python train.py --n_layer=8 --d_model=224 --n_head=4 --n_kv_head=2 --head_dim=64 --d_mlp=896 --vocab_size=2048 --activation="swiglu" --norm="rmsnorm" --norm_place="pre" --norm_eps=1e-05 --positions="rope" --rope_base=1230.0 --rope_fraction=1.0 --qk_norm=false --attn_scale=0.125 --bias="none" --tie_embeddings=false --parallel_block=false --extras=["capped logits"] --init="normal" --init_std_qkv=0.0203 --init_std_o=0.00476 --init_std_up=0.0203 --init_std_down=0.00254 --init_out_by_depth=true --optimizer="muon_variant" --lr=0.00709 --beta1=0.95 --weight_decay=0.045 --lr_head=0.0306 --grad_clip=0.5 --warmup_steps=200 --schedule="wsd" --decay_fraction=0.877 --decay_shape="cos" --final_lr_fraction=0.0 --batch_tokens=[32768, 65536, 98304] --seq_len=512 --doc_mask=true --train_tokens=382200000 --steps=6441 --dataset="wikipedia_en"
Each number is 500 + 40 x the weight over its row's rms, rounded and kept within 0 to 999. Layers, rows and columns count from 0. Numbers have three digits each. The size before them is the row's rms in percent of the matrix's.

# k: layer 5 attention key, 128x224, rms 0.0741, rows 108-127, columns 0-55
# q: layer 5 attention query, 256x224, rms 0.0809, rows 173-191,237-255, columns 0-55
# v: layer 5 attention value, 128x224, rms 0.127, rows 64-79, columns 0-55
# o: layer 5 attention output (transposed), 256x224, rms 0.105, rows 128-143,192-206, columns 0-55
k108 093:538483500495451544485402501466446410522502478468502537472495528481540425499498479553577569504532438526511520437509517498547544525500516507466513601507531467475539523432
q173 088:454438498488438442450541513482561482583504437471473490484475553517497515567494465447454436512515494548504451492452474532528472553466532507540504483475508460494510492509
q237 085:470540549508542449484522547520487519488432489487520553577489504500492508504510412484517538481584475499493467514402543471532564485486493468523458471539492429473508503556
k109 089:563437496569451459439493459493528473566554550519512542508452520534546531519435505470540451402517502464481484394566476516435474451486505545482483500544469536541533457454
q174 120:508507584503473507509521560526472507495545416480525499483493517470478499499549448492462500510496467541505474544517497508472474509531532385506467481496510457490469502447
q238 076:463480545553553530486506483443488485470476491501487468491508486520459501481423540459490492489452459425559485513523494515512483495579522549440527506503538501456451462507
k110 089:478516468580460491435523460562544548453475449470507486493555508434473515514495467431500483506559468485501479428471494461587532536387431479553514551571426510617511537513
q175 114:500437530505532478472510523613420548506586469532508577529474426551592461484599533515472519482553513516541514497445500500509486528502456505499491492442447524443537525498
q239 071:425545401494511557489456466482505517525461566466515505502487567535544501472462501509561419510476488467434476486553450525497541492539474453583436527466466491484534444494
k111 091:532494502554435431453520518601484447563497549518523431545507526509472525446537575482456528482531446535463487539480490426463491399528495544511436575539436514494485568406
q176 103:481466523521591510562531493520505494454529560479529532547485478528496457446488511454429486465559476471488537531530563445445491443478459484497600551425506482513504504536
q240 083:410519536473556502473536541392518449498485514598506534568505542509464542494501445512529476490478547434414583492517549510521516474519557420533416488452575505397536540478
k112 088:595557539518463519505476464437426515541554499554546544501483452413505507492489483562526510487542420532503487447506492486470532480488478474535486523544481517548494504497
q177 112:385450527552452434501477505514538475484551521522480496489507576470498521496483443530515475548495503532479533510541447480461482542493575490503458500488564483494487581494
q241 080:473479464490435458458550495497502526486569522413465537498497508570484503475424533521501466589476502437489529595554467467512495563474495529582485448515536547471512496471
k113 081:492538422525460519563495493551483480466492514525486476524524463558580480503506443508510460500568541469476488517474498476537518403455455470411477536524478457549502538483
q178 113:514516443552536511573449481474460479448455471533432496475517471531500524547533492455470526509553511597524590482526408429499469433439487463566495571491522506444518453526
q242 075:480543510539459492441503478410535450505509453535436416539555471490482482547462537530458501584502563584610446482521535483516545551502493483464466521534465482506542474526
k114 085:543514479504546514554498484577572506476421550515465535506474463487446565553460563504516513499547490483528601493526499508456535474481455487512489530463537505547483568624
q179 127:513572541481479463543549501510509554449555513446535438463447566503512454486494525530449570523472550455473519426494511496553577510498494540467564523517520505555537486547
q243 075:537495578474462439478530481528436441453497482472475449473528505526485501513490460462464552544613540562497466525536487450570507512493539564516484587554513459480495466525
k115 089:567453503520493526458486455431511489496495452463489483543485485515542525455467573476596463500492507434498464543457425449426467420457515489515519511516511501540446480494
q180 116:479482538532480536487543523487556492535498431579446505471483505432546499472491469455471507416493454447509516420537439478482463511552551458548463516480421531497505513509
q244 069:422487528520449450524513510512495414497518471447509483460495500498553525543478475501521443489530466440453527456518460527510495480429552509487442544559513487528541499459
k116 093:494471615533536524469495495532442527474501548532488502434541537449583496497523526498455587474539484476449505530565534465499520627513520480485499439515409451488499479507
q181 114:512542533495449498551514454497551432466525517490512501491540444467480547498477558487501475549535496472491496496508524479629504600508429459491489546481424506464555569506
q245 082:485538507571513471516518487493515488461556513498475533553566561524502507512542515500559517537529438380486530513490484476471468429441481494509505449459505494518490587593
k117 087:470538511571495508458447476499489532531458553553524572518471488478573519482454595481426478490445537546589477480444467544523478530536503501477543512515454560488540520517
q182 114:447513480513460441449513540516547487608550465486526478499481510516525540535488494453447496449536490477499512557489528485443462437488506467514484434545503512546485527533
q246 069:444515461481504498568524484504462523444561494513564497546497457545475515491534500482454516439474511531577441524511460547479506537441513482528461542491521457566506565507
k118 122:477506489584515457487526518525517466485519530524544538496453460519521524486523469462543438518568480447525528467545438492472487441486507519566517476554490571606551460555
q183 114:554514416450441436517481483470409442438521491516539467443509430519545562547555510495553563469554450464532454439449507488562520520534466457489516577515506507476540508492
q247 101:448521494486531525517428493538495548507530507470413403468521509529520506506491490486516547519428491537537513556571467489509450493527474551549614525548515482517458478490
k119 088:487579513488475504501471508462511515493512482484501544486555472546513486540468421503473511469615544431558545482447435453581477410420536518498450475567497536461539467490
q184 131:528508567532512483390525517500488468522491502465488536527464562541535485499462535587423549508540424576462471529558493482503454447520496519461465457480450444568540519489
q248 070:430477506551486491483537525470512503453462551468517477519492498507544567458523516472478526489499445509470537438533478526475510516493457430477478446454500502440528525488
k120 107:532453566462495476451484480564532478531495403536433531495510532480466472487433535504486501580449490525480547467462520483527529446526447489439550521509585455465433503475
q185 130:526518436477490493503441539498561436481497461542508434484455516537481515481603488509528484566445547492451495531517495496524542452553517443465562575489522523552504601513
q249 082:507533496479551530479536537546509471510490559495440494500480547505452581478488467482525552498432566500519548487536454522472462506595542486498504468498467487532495430408
k121 094:487473524458458467497530515501523526460504458455510445496515492481521486492493511466475452457496528451442470499434513433558449523523535537465524512489540480477534522539
q186 122:550424517545532489461494479543468552444446497511480477491506500445419537525453483508468535536416492482480464438509474512480468500487474437476484527501467460434523565544
q250 087:557447432533464532503489551508489523475501464511542410493495493538509459496483561525475507543460501570546482433511516499515495445480481581462488504577456485521520550490
k122 106:471446530538507535522509497496525490543501568491516600477513522457483555546459526481542469487518528460398518458461461525418483470545556456504495453522481554481461494462
q187 134:491514444513481512455475540584484498515523529482487493498549565528512435484484540518481433521507490454481429543534415541532420549477423483465422515440462473509520497518
q251 075:547463470401547538514530504509455483487557540525440466602529490555501533473550521453489493582494506544505479487504497475451520546591477540472484523448482513524430437504
k123 102:510480548494532526407498477486447510556496480534485510460450585548515414523488502444512545539533501500526483475435465456436473537484496514501472507502544541575523520491
q188 129:477419545517510574418520508542520435553478511487481484511477511566537457514538529501517437484616533492445453489567434491455501538458472555528527451512457547487554567480
q252 069:531480470515493528477504517487539562522559511542511498534504521489510468464535525501523510543459520444516564435445454493497525465425479395510481471426493502529490524466
k124 101:420534471546506522452493483515485447552535474532523538468516580463535502458492531459467529517487586519457476507519447491504492524544503486480507521573574545487504471444
q189 131:509457440457523517500504503534432458519516513501446502489500515463509510488473475496436573551467491515579458451523492534447454542497443516501494569555528535456519438456
q253 085:561492468444497502544428508570511480505564473445516502525493533447491523556542556450501514565525459548572470520488475501552477546529438562473550570475513518493537478523
k125 123:570489550509498506415569459477533530532505600479535563530419481548566493486508510517531473482544563575463486482553425549406520482433496487526445449505489560553512443509
q190 131:570594491523491473558533536539529516499468512531483514519456550537509498539484508437516487443523509553561525578484498542474577417520523523503496519589532561510491501441
q254 066:482498503442511537536463498427558573516502520579554519558495535485540532475502488459494525514457549456458496473530496480464482534579494477501496487484477562521494528459
k126 102:497520412529485501445500511527484426508473517407479445476466514525536524450504469472495539528484439471593510534583451484489482442552486523423512563511493478434492460474
q191 131:488489497450434432492536539487444463498599509558456480524476523437514432466531460514503529471536547469551493533603521465503454533505437483509570497547503459564544586503
q255 067:471528477510500490501523550514554489514530481529494521522491516471482449506507510482426531480484539532566523520451532483506482505519434557509605468480474512449440510503
k127 107:574473531446451468495545503546467450478502562531464449552514479474582497470538511519484462469574484506468451556547486510485493466478538459522414473475549552529510492529
v64 102:513496495440580470555460483538517450506534502489542549483553499530542532530572454564502506512561503547585492525527551494512508544538450485446508483510497538434507508473
o128 098:468557409498531492516527501503502450475488442501424483480515522559534485485480495534484515507467463463514615507469498486463520446520518568448464521493489543519499475545
o192 107:537537502474460478513484498455474507454435436466574559524562534524510471515521509501513554441408535523476485512533473495407496498576515506434502464489516620450508455498
v65 114:560401506419492521557484441498522495491455469502413503539494534518489497521468461481511504481522512456476528518470471415510518483500498483525444425490491503573489507470
o129 092:520492452479567523497490530517520482515447493480472553433489546519503460453550508544472555468446472426511471433468542549489528494503554434461505574552542411419459488522
o193 111:473449502453507459514454422544514430500455482464466499444465506451524498483531519510496427525459518493494531537496542511556474518512517495529471496523492481557401493504
v66 108:390470502537524525417497486466482480482544491470428592488477545569463486516392476511509483464509527469529576461497526511527461475509607410523544468541502510568530489527
o130 091:481472440487511516556629520460444544489521513559479489499524563534544445495518531562550468477508509525511551496485544504552526509522496480502459458545501540511447467497
o194 111:534492546531487523453484454516473541374543455517461569450505462566464482577491548527492474494520536482475486504466534483607482501496562478510534508463466473533558503528
v67 106:528526516493511462553448506456479498429514534471515519503566421466531509415525516561534521460531508522519474456531614489534578484520505464467527494431489479501519491490
o131 095:488587535547513539474536546485476451521444530526513490541457488534518515474463482461477497377511442477466459557484447491511473469476581518456529478473513528591456539481
o195 105:536549489484542443544478501480497503409499505472501565510481473514448524487519561468477542429477609458520498518466587551542505481506518492454490485474468485498493454525
v68 114:486485479382533505514486509504509444504505503511476474458439505498524468562450547531471469485436531519487505433405585531531557480459507537465466488473545510493478538513
o132 090:503480536458495479458506477560513530557549473517527524496567501460548522454576563546556458498482458508520518488498373508473439500549485542547470482467475565546534592431
o196 119:457528475476478499489457512497481548453516472513421465421481511525531468532490490562455481501441504450451501496474561516533530492437531544481556475494494469501473538529
v69 110:568532505523503442472475486550434581510464494494511538468519485557383464534384532532581516546485563522427486509532485508476490482481486497488420528590548453484537567477
o133 095:423601511461503480539530528474532537607470497481468467567537468513487449496507621506482464459536559525535522596406518519506513539525521472499520490414447486512495518547
o197 116:502484534546523532554482474544544520490579552492463502498521468469464520528467486532518504554493440512564511441515497539415450557442487457505515510544511444516520513486
v70 108:499480440533511479542445572578463436539518517463517524519538508573491532545428526482508471470558492514468539502548494535492514558545487555491461435451501448515474514538
o134 104:547459551543520453525535449442530445460503468580501519517511482547510524474437605512446517492499601440476578428505494499510530517540499460488576549575468529464548570476
o198 118:500507434494415531512518539559459455503568538531486462482561509528502487497527435505523431497561447531570530498529568557458476517472464508516492487528514492471565478425
v71 114:535538423449499455483514461467456508508584452499489494538546543490531481487508440432586539475556473508546512535548530493591581501550440546473523528536470473406459458508
o135 090:486512561476484589455492510497531522463502509432494534538481413476457570496482529535447479471491503399410422540463480506403460532462544473540515516477494518486479462479
o199 123:545490401492524477490525496499449489498450472495506552492530540448450462455481429479584479484574481498570495471551492498569499486567431500510436471514441464529470528548
v72 107:515532399474518545493447475459495484489515530571452514455490529543500499541494442454546521476519534487531579565509516465522480481496431474547577500487537481470507527516
o136 102:483565498457488479501507446406514532533452426485561534458540513500491490488433535466432466551500487467482541538483492435501509429528509481429531411532444495551464551558
o200 110:483523462489474548556478428423450499467445476596466535467510491517468461489548495426518443462554499520549520525491519558607486515451392498563482534439478409525509556559
v73 104:495460545460513543466502591534482478512514504582538484534502561541452494487510556491529434486526482470478461424525475512522480545503489531486394492537487524454492466421
o137 096:509483480463430592490441482533516512466489572541508543604458465426511466486479417460498490510397503469500546537511580537470513566475565512544465544484540469536534502526
o201 108:554466649503499520462479540527433509516559500591510427481563518484540485517525470578522526520561533510463451456512416482443517488476433504487519477541528473481491467490
v74 104:503483505513516510479517453501553534510595495440513429542511489542525505526508380497529483457478463505494494454540519487462426535484405478524536478516526482501434433492
o138 092:422497416459480455488456519500542498507514526448433519538495497531501467515520409448512517550547492456482502569532547512458522409520472486483389525499492533468498508489
o202 104:475569565523498517444509514464466433477501476459485459461511511554519434473434508501510493464491543539465492456531496439461455472460440559512509467479512451519430424498
v75 097:425448517537541502546507434521447445509500507457435490449497450538523520460493466568455492495535528522488517542538497520534422538472499564551470461448515530480456492537
o139 091:510547505522542426566517453464533406568490488448495553527516537539474522490485517496487487424443550475536483524504502455472446565507465449546499454447502566485487510505
o203 097:447546439516469525460566495497498522544488453479459428467531439522578504549477475555478516497478429559443504474461481490519530451453485511501515447465527521536541544565
v76 102:492488590573510454474499476522609548528427564414483472471441512523465429402487519464519499449481482594463533520509536514457572458530559520516558506462452518485446518531
o140 095:481528468546548483482534514449455511441512532499522479512541481549503595551402494492504470489514493526556467507467499508429531543446481498567530450550543456448504496538
o204 106:547536491492531519492506508498513466572513434475424560489490525515544514504539491509465487488479514483495564531517472467513466470495413531516506434486495520552451501407
v77 108:504534497462473458524516551581451517489551496475491550452512559545534449486530493437426603557572469485464524479433537513517482512473387512514497545537490500470516414520
o141 090:430501482502451538523593510537511519530559503515486504482615503432451536530463533472469437534496521492487522472390501508508585487511518486501538422457454557544519570534
o205 108:532490500463515475422488565502468519510533487482492491458507541490576506521494478538544542490568465529459432452503525461531466473478453489553462563483461468445506490466
v78 108:466556571538521530546496475505462506513497516505525497462553580492467516544501522578486566492488429434456503475498462518509445606494554472530620524506473513534504479499
o142 095:422461495615533545485480494534468507400534527545505564506550507571452509539446527532536470525544511517607489436484533492474474458506498531523500479566452470496528529502
o206 115:479599516503590533515532450512478479547461558482496510445485533562426492457397509513465478478515483419469535501449478528447489507558544533490503593491526513453532491545
v79 104:477506504477572498455517487548470490477466493496484476494550502465550503477508389483512483476442476527517527484534404498396520502498466509487537493458526458489514521477
o143 094:470494553465496493561536485467509517396437546527499502515483483525503482520547552542493441530498436481492565534532533491517542484562536497452534522517479530495444475534